From a checkpoint of a small transformer trained on Wikipedia: 14 layers.
Each number is 128 + 32 x the weight over its row's rms, rounded and kept within 0 to 255. Layers, rows and columns count from 0. The size above them is the row's rms in percent of the matrix's.

# layer 2 MLP gate, 1536x192, rms 0.0889, rows 1321-1331, columns 0-95
size [108 101 101 108 101  89 101  93 102  96  98]
[[136 121 134 121 108 157  79 133  53 125 111 179 124 132 112 135 164 150 175 113 126  95 162 122 167 103  97 159 120 152 139  68 143 126 133 140 132 146 145  68 118  92  80 106 133 160 134 129  62  66 123 134 171  95 138 166 155 107 155 100 168 138 139 111 144  73  95  88 142  78 147  83 147 167  82 110 132 167 138 113 114 194 115 131 177 202 110 108  93 170 148 174  98 120 163 135]
 [129  72 218 112  51 134 109 172  99 160 125 146 108 158 113 101 208 132 157 132 165  93 108  95 156 185 154 141 111 128 132 146 167 146 131 117 100  74 124  74  72 143 111 132 111 132  92 103 126 121  81 153 158 192 120 193  68 163 108 123 125  85  43 110 154 108 131 151 138 173 145 154 135 110 117 121 158 153  87 173 193 133 115 149  99 134 120 107 101 152 138  72  74 109 182 148]
 [138 142 128 159  90 118  85 171 125 137 125 126  87 170  82 163 129 141 127  53  78 127  69 161 183 124 134 152 120 139 111  92 112 108 150 167  77 123  60 157 186 174 122  42 130 132 124  90 124 173 138 133 161 147 201 158 101  98 123 122 123 129  91 125  90 137 106 177 164 105 113 104 149 130 131 102 111 117 125 147 108 146 121  54 148 130 130  97 136 174 115 116 136 137 115  95]
 [ 94  60  49 127 104 128 150  81 137 111 113 111 136 182 120 101  80 170 143 151 143 145 135 143 135 131 141 171 159 176  82 171 129  76 102 110  63 165 114 148 137 167  89  57 137 105 155  91 139 183 130 145 144  99 134 123 144  56 136 132 144 165 175  81 104 148 118 126 122 150 172 169 154 122  82  91 164 166 123 108 138 155 134 136 117  84 121 176 110 182  96  93 132 160  93 134]
 [146 172  87  96 166 156  65 122 142 126 123  99 127 156  46 156 110 109 115 150  99  96 142 106 123 121  75  93 128 204  82 122 193 117 102 155 120 128  81  85  82 134 118 104 147 104 130 125 150 213 148  93 101 106 135 127  78 104 154 160  89 133 143 117  63 138 167  67 102 168 179  39  93 130 120 143 142 164 161 189 121 137 109 146  88  51 143 133 122 177  96 134 140 130 104 139]
 [ 97 127 159 177 133  88 121 119 110 153 146  84 116 132 132  89 127 152 131 140  75  71 171 178  99 218 121 122 103 131 150 133  98 153 135  55 157 130 130 122  84 106 138  62 193 133 118 106 144 153 140 111 112 104 135  78 153  85 135 134 141 145  57 117 128 136 120 125 101  77  90 125 153  90 170  99  48 169 109 124 130  77 176  62 109 169  88  57  67 183 142 183 103 115 128 134]
 [ 97 109  98  90 145 155 118 133  92 174  69 154 135 161 135 187 144 132 146  63 134 112  92 160 150 155 210 185 116  97 118 153 127 106 149  90  91 196 157 131 140 141 156 106 184 107 115  96  91 119  99 168 138 129 203 138 100  62  97 154 144 116  87 112 186 108 136 184  76 157 151 220 152 123 105 143 120 137  87 120 118 158  77 164 117  80 162 102 137 176 152  71 153 176 161 114]
 [134 114 156  95 116 129  99 110  94 152  95 104 130 150  91 170 104 198 196 119  91 143 126 105 173 113 115  94 147 107 158  84  89 136 109 210 149 131 124 140 120  73 177 128 100 165  95 101 117 153 122  93 121 128  80 196 160 137 118 157 118 109  97 135  86 154  94  96  88 124  79 149 129 134 100 176 108 138  92 149 121 106 133  83 110 108 107 131 152  62 136 104 120 132 160 109]
 [153 135 113 147 130 141 131 154  91 104  46 152 206  71 144  89 192 120  82 104  79 146 141 126 170 118 103 126 109 148 152  86 104  96  62  86 138 183 119 101  76 131 135 209 125 127 160 123 152 170 117 120 129 156 158 108 125 148 139 136  76  45 138 152 154 151 173 128 116  82 149 111  94 147 121 107 185 120 156 141 168 112 143 129 127 102 126  82 135 130 155 131 133 110 157  93]
 [115 131 154 109 127 137 123 149 145 150 127 165 115 120 169 166 193 124 122 128  86 105  81  99 108 209 138 142  59 166 136 165 139  99  86 145 172 139 165 129 121 154 163 139 100 178  65 142 146 196 148 183 162  85 163  91 154 102 118 167  97 164 150 108 146  98 139  81 124 143 116 127  85 174 144  77  97 134 149 122 117  97 116 158 104 137 123 156 135 172 158 115 154 101 171 119]
 [153  79 158  92 207 139  60 154 122  84 111  78 149 179 142 155 119 118 103 136 132 111  90 130 128 162 106  80 216 176 127 134 119 170 154 139  96 140 134  78  90 187  83 124  93 119 148 159 139 149 154 135 120 130 109 162 150 152 169  53 114 131 143 133  83 115 108 121 116 121 145 155 195  54 117 114 157 154 176 171 145 147 166 114 162 140 180 130 145  96  57 158 154 157  72 150]]
# layer 2 MLP up, 1536x192, rms 0.0826, rows 1321-1331, columns 0-95
size [ 99  97 100 102 100  96  99  94 101  97 102]
[[147 101 120 126 105 169 111 130 124 183  98 128 135 116  91 117 141 164 105  91 166 126 132 181 145 153 143 172  75  95 134 170 169 153 111 135 180 115 121 126 102 183 133 101 148 127 161 106 161 123 170  78  68 103 163 118 116 111 119 178 196  90 128 128 161 191  90  72 125 134  95 145 193 146 143 107 179 166 108 179 125 103  93 137 131 133 102 128 131  97 157 135 107 118 154  66]
 [114 125 150 124 134 101 160  60 152 145 155 163 127 171 127  55 121 118  84 130 104 147 163 131 151  82  99 198 219 102 130 167 150  76 147  94  56 148 159 111 116 194 132 154  51 149  83 106 125 129 122 130 144 117 128 158 128  95 116 149 150  84 151  44 148 131  72 113  68 109 111 143 173 114 132 112 121 155  98 135 144 157 149  86 152 141  30 149 155 150 179 144 119 139 139 192]
 [165  91 203 151 179 116 147  96  94 174 110 125  99 145  91 100 129 108 177 172 171 112  96 133 122  60 106  40 152 129 111  97 136 183 157 131 138  70 176  85 136 178 150 145 100 125 150 119 124 112 153 107 111 174 111 116  85  99 101 103 100 158 140  66 114 100 224 139 156 151 208 134 174 103 107 121 158 146 133  67 130  97 152 175 129 129 130 139 167 119  68 136  87 133 123 149]
 [ 57  99 143  54 156 146  89 138 119  75 183 121 112 116 104 155  73 133 143 144  85 142 102  98 105 144 139  88 114  79 128  89 134 130 137 159  76 148 157 105 160  90 173 164 178  74 139 139 125 156 108  98  96 117 183 111 131 154 111 140 138 117 150 127 108 106  70 124 100  89 151 124  93 117 107 125 180 104 209 146  94 128 158 153  81 135 177 122 134 118 153 103 112 107 104 168]
 [115 173 129 156 116 164 112 179 100  88 199 135 110 117 157  60  97 139 113 152 136 152 133 134  66 120 127 135 132  73 152  81 142 126 154 140  88 169 116 146  67 162 128 108 175  81 148 161 115 144 149 171  78 112 114 127  82  89 114 215 118 169 112 176 180 161 122 161 167 151 129 141 141 155 112 119 129 135 147  81 126 119 126  85 137 143 179 140 101  94 140 138  90 141 198 173]
 [ 52 148 122 120 121 166 135 148 108 120  90 101 116 102 125 164 128 111 115 103 197 172 135  94 158 130  99  67 164  55 142 134 143 152 141 163  76  94 109 184 101  86 143 136 118 124 101 143 135  78 147 138  85 169 177 124 146 114 111 145 179 149 163 108 168 129  74 189  93 131 131 161 215  96 114 210 141 107  49 113 149 111  72 129 194 162 126  92 152 154 140 143 132 155 112 147]
 [122 117 185 101 150 174 138 131 148 123 128 129 144  79 153 212 100  65 155 167 155 187  90  96 143 150 133 170 134 127 111 165  85 173  86 115 117 106 133 137  94 132 170 117 152 123 126 138  96 121 142 113 135 104  88 166 102  97 175 102 123 114 137  74 139 138 120 111 142 149 144 103 114 181 127  86 129 132 125 113 129 112  58 145  66 140 151 123 137 198 192 145  75  99 169 137]
 [137 132 144 128 141 148 114  67 103 130 124 111  76 123 167 117  61 175 189 113  89 119 159 149 149  72 138  96 108 127 140  81 123 112 111 145  73 172 158 158 129 134 140  83 168 135 125  84 109 184 181 140  47 132 175 108 130 160 160 154 172 142 125  71 139 167  96 167 147 128 117 121 103 141 114 124 126 210 172 101 131 189 148 154 121  86 189 154  73 138 151 174 136 158 202 131]
 [ 84 149 117 152 107 181 120 155  85  92 174 119 173 156  98 194 122 153 110 141 148 111 128 131 143  84 128  84 157  70 154 116 136 171 114 122  90 106 143 146 161 141  93 133 103 126 131 108 137  71 142 124 130 178 106 135 135 113 161 117 136 100  98  97 144  80 121 141 131 112 156 138 176 101 137 124 130 119 137 124 143 141 187 156 118 136  88 128 157 139 135  78 145 101 159 179]
 [ 88 104 129 117 128 129 127 130  75 140  96  61 143 184 132 181 143 119 163 159 110 206 150 177 156 130 127 110  90 171 101 120 103 102 128  91 145 124  86 124  97 152 157  94 154 131 128 142 111 128 130  97 210 166 114 113 136  67 129 100 163 158 127  96 150 103 108 132 108 133 167 168 206  60 121 142 137 146 179 113 119 136  85 134 125 157 148 107 162 145 135  40 125 131 116 105]
 [111 147 143 138 126 179 136 170 192 101 119 137 125 151 179 186 124  73 137 111 144  58 132 177 161 110 140 129 179 131 162  84  91 124 190 155 156 100 146 119 142 130 148 114 102 137 112 163 102 164 133 116 156  88  98 171 118 143 130  44 160 125 162 169 143 149 153  73  69  95 145  92 115 132 142 101 108 133 160 128 111 111  95 146 127 157 148 119 143 158  89 130 100 127 196 192]]
# layer 2 MLP down (transposed), 1536x192, rms 0.0814, rows 1321-1331, columns 0-95
size [101  99 104 102 102  93 102  95 105 100  99]
[[186  93 156 116  83 172 121 155 144  97  80 135  82  99 123 123 140  90  94 163 173  90  89  97 133 120 116 135 148 129 145 103 153 157 148 131 126  98 159 137  84 123 114  79  88 106  77 146 142 138 180 138 170 136  92 105 139 142 193 129 201 180  93 144 190 133 132  93  84  92  99 146 135 171 141 147 134 150 110  21  99 214 126 122 156 126 112  97 148 166 109 161 124 112 159  98]
 [135 122 165 134  76 213 136 134  99  73 160 139  92 171 125 126 192  79  79 134  81 142 156 132  88  76  95 111 138 122 142 145 111 144 116 158 109  41 150 131 207 151  99 112  90  95 131 107 108 120 114 162 164  77 185 158 126 132  98 152 126  94 138 121 161 135 115 120 110  98 127  41 118 127  97 156 135  98  91 126 101 156 172 101 148 141 142 135 115 112 116 129 137 110 124 128]
 [113 169 153 156 151  98 174 145 124 155 166 132 116 101 140 166 135  91 104 145 177 118 158 109 137 104 129 117 112  91  59 120 151  86 105 132 139 121 117 155 161 169 164 129 140 118  91 168  96 124 122 121  29  92 133 128 138  92 112 149 154  98 157 149 107 150 133 134 101 126 151  65 202  85  31 112 112 126  85 157 137 121 130 156 123 123 140 146  85 126 100 160 153 152  90 134]
 [175 105 161 149 148 127  71 138  78  92 144 105 150 154 114 110 122 164 166 169 119 133 126 151 119 123 112 104  87 152 130 177 161 109 118 104 197 169 157 167 117 104 168 143 164 205  56 138 101 118 211 165 123 141 154 151 163 178  80 168 147  98 154 100 144 113  92 198 153 147 113  92 182 100 147 116  85 173 107 111 157 126 112 103 213 138 115 110 161 177 103 174 159 123 100 190]
 [111  90 160 104 179 180 126 148  99  66  87  80  82 132 157 109 127 148 128  92 144 133 116  99  87 100  94  90 155 137 107  81 116 141 135 105 116 147 127 153 134 142 145 153 183 108 139 113 120 140 216 122 119  88 121 117 201  90 145 189 163 122 123 110 148 149  98 162 205 112 146  77 105  71 150 156  93  92  69 125 146 100 147 120 164 145 126 107 126 105 127 168 186  82 111 115]
 [179 150 145 110 124  99 109 108 119 122  86 169 145 135  92 104 124 158  82  75 184 141 104 119  77 141  85  39 170  98 131 117 102  89 152 146 109  78 157 109 121 140 109 128  99 113 132 129 180 109  96 139 161 110 182 192 106 107 101 112 181 176 127 122 182  87 101 129 141  97 169 176 119 138  94 137 204  62 141 114  91 156 116 129  93 150 160 110 126 138 184 150 134 137 154 135]
 [123 134 150 146  97  60 109 124 155 146 132 156 152 113 111 139 112 115  88 130 103  87 111 127  85 162  87  39 121 118 131 157 121  95 122  76 105 122 146 123 136  91 163 162 165 186  58 117 197 136 128 147 113 104 111 105 112 150 122 121 174 143 146 145 199 119 129  97 200 146 160 129 159  53 167 121 134 138 111 146 123 132 122 110 150 159 143 160 213 102  80 102 127 101  95 182]
 [ 87 165 167 104 112 122  49  73 139 153 177 188 130 189 159 111 115 153 151 114 117 112 109 119 103 140 137 115  93 118 148 120 129  94 168 116 126  86 154  40 122 155 125 133 163 156 169  92  63 217 145 126 152 110 172 109 175 112 103 119  87 141 148  96 105  84 116  87 142 142 177 125 167 111 127 119 163 106 179 186 174  91 148 117 151 112 155 129 103 132  89 123  83 130 210 118]
 [ 61 152 104 141 150 109 110 116 182 102 155 153 171 118 144 110 123 171 141 131  95 119 163  58  95 110  99 144 111 118 127 169 111 116  47 141 124 153 113 186  83 136 137 136 128  92 107  95 141 147 102 100 150 128 173 129  74 104  89 112  88 186 156 142  85 156 110 116 112 111 127 121  78 129  98 140 139 128 137 132 128 106  51 136 103 126 176 176  71  86 120 109 155 145 139 180]
 [117 143 119 130  63  96 123 144 188 140 119 142 142 164 135 140 255 120 138 184 103 115 119  93 167 133 152  80 130 154 112  97  92 154 216  89  77  98  59 117 110 180 117 131 126 112 138 128  76 114  83  89  69  98  72 161 116 109 122 115 143 130 201 151 125  92 106 102  98  87 163 162 171 105  74  83 142 157 134 123 135 140 150 159 126 133  91  82 121  94 190 111 112 117 102 167]
 [120 195  86 100 122 147 138  85 170 203 131 121 125 119 180 113  68  95 141 141 137 155 193 146 121 108  99 138 176 183 165  82  99 145 139 185 135 102 140 110 183  98 124 178  68 158 136 143 162 140 122 136 144 144 141  73  71 151 127  89 126 121 141 166 170 130 137 151  64 150 109 101 116  86 165 145  83 162  95 122 124  89 103 106 136 188 138 145 166 107 140 125 114 136 160 152]]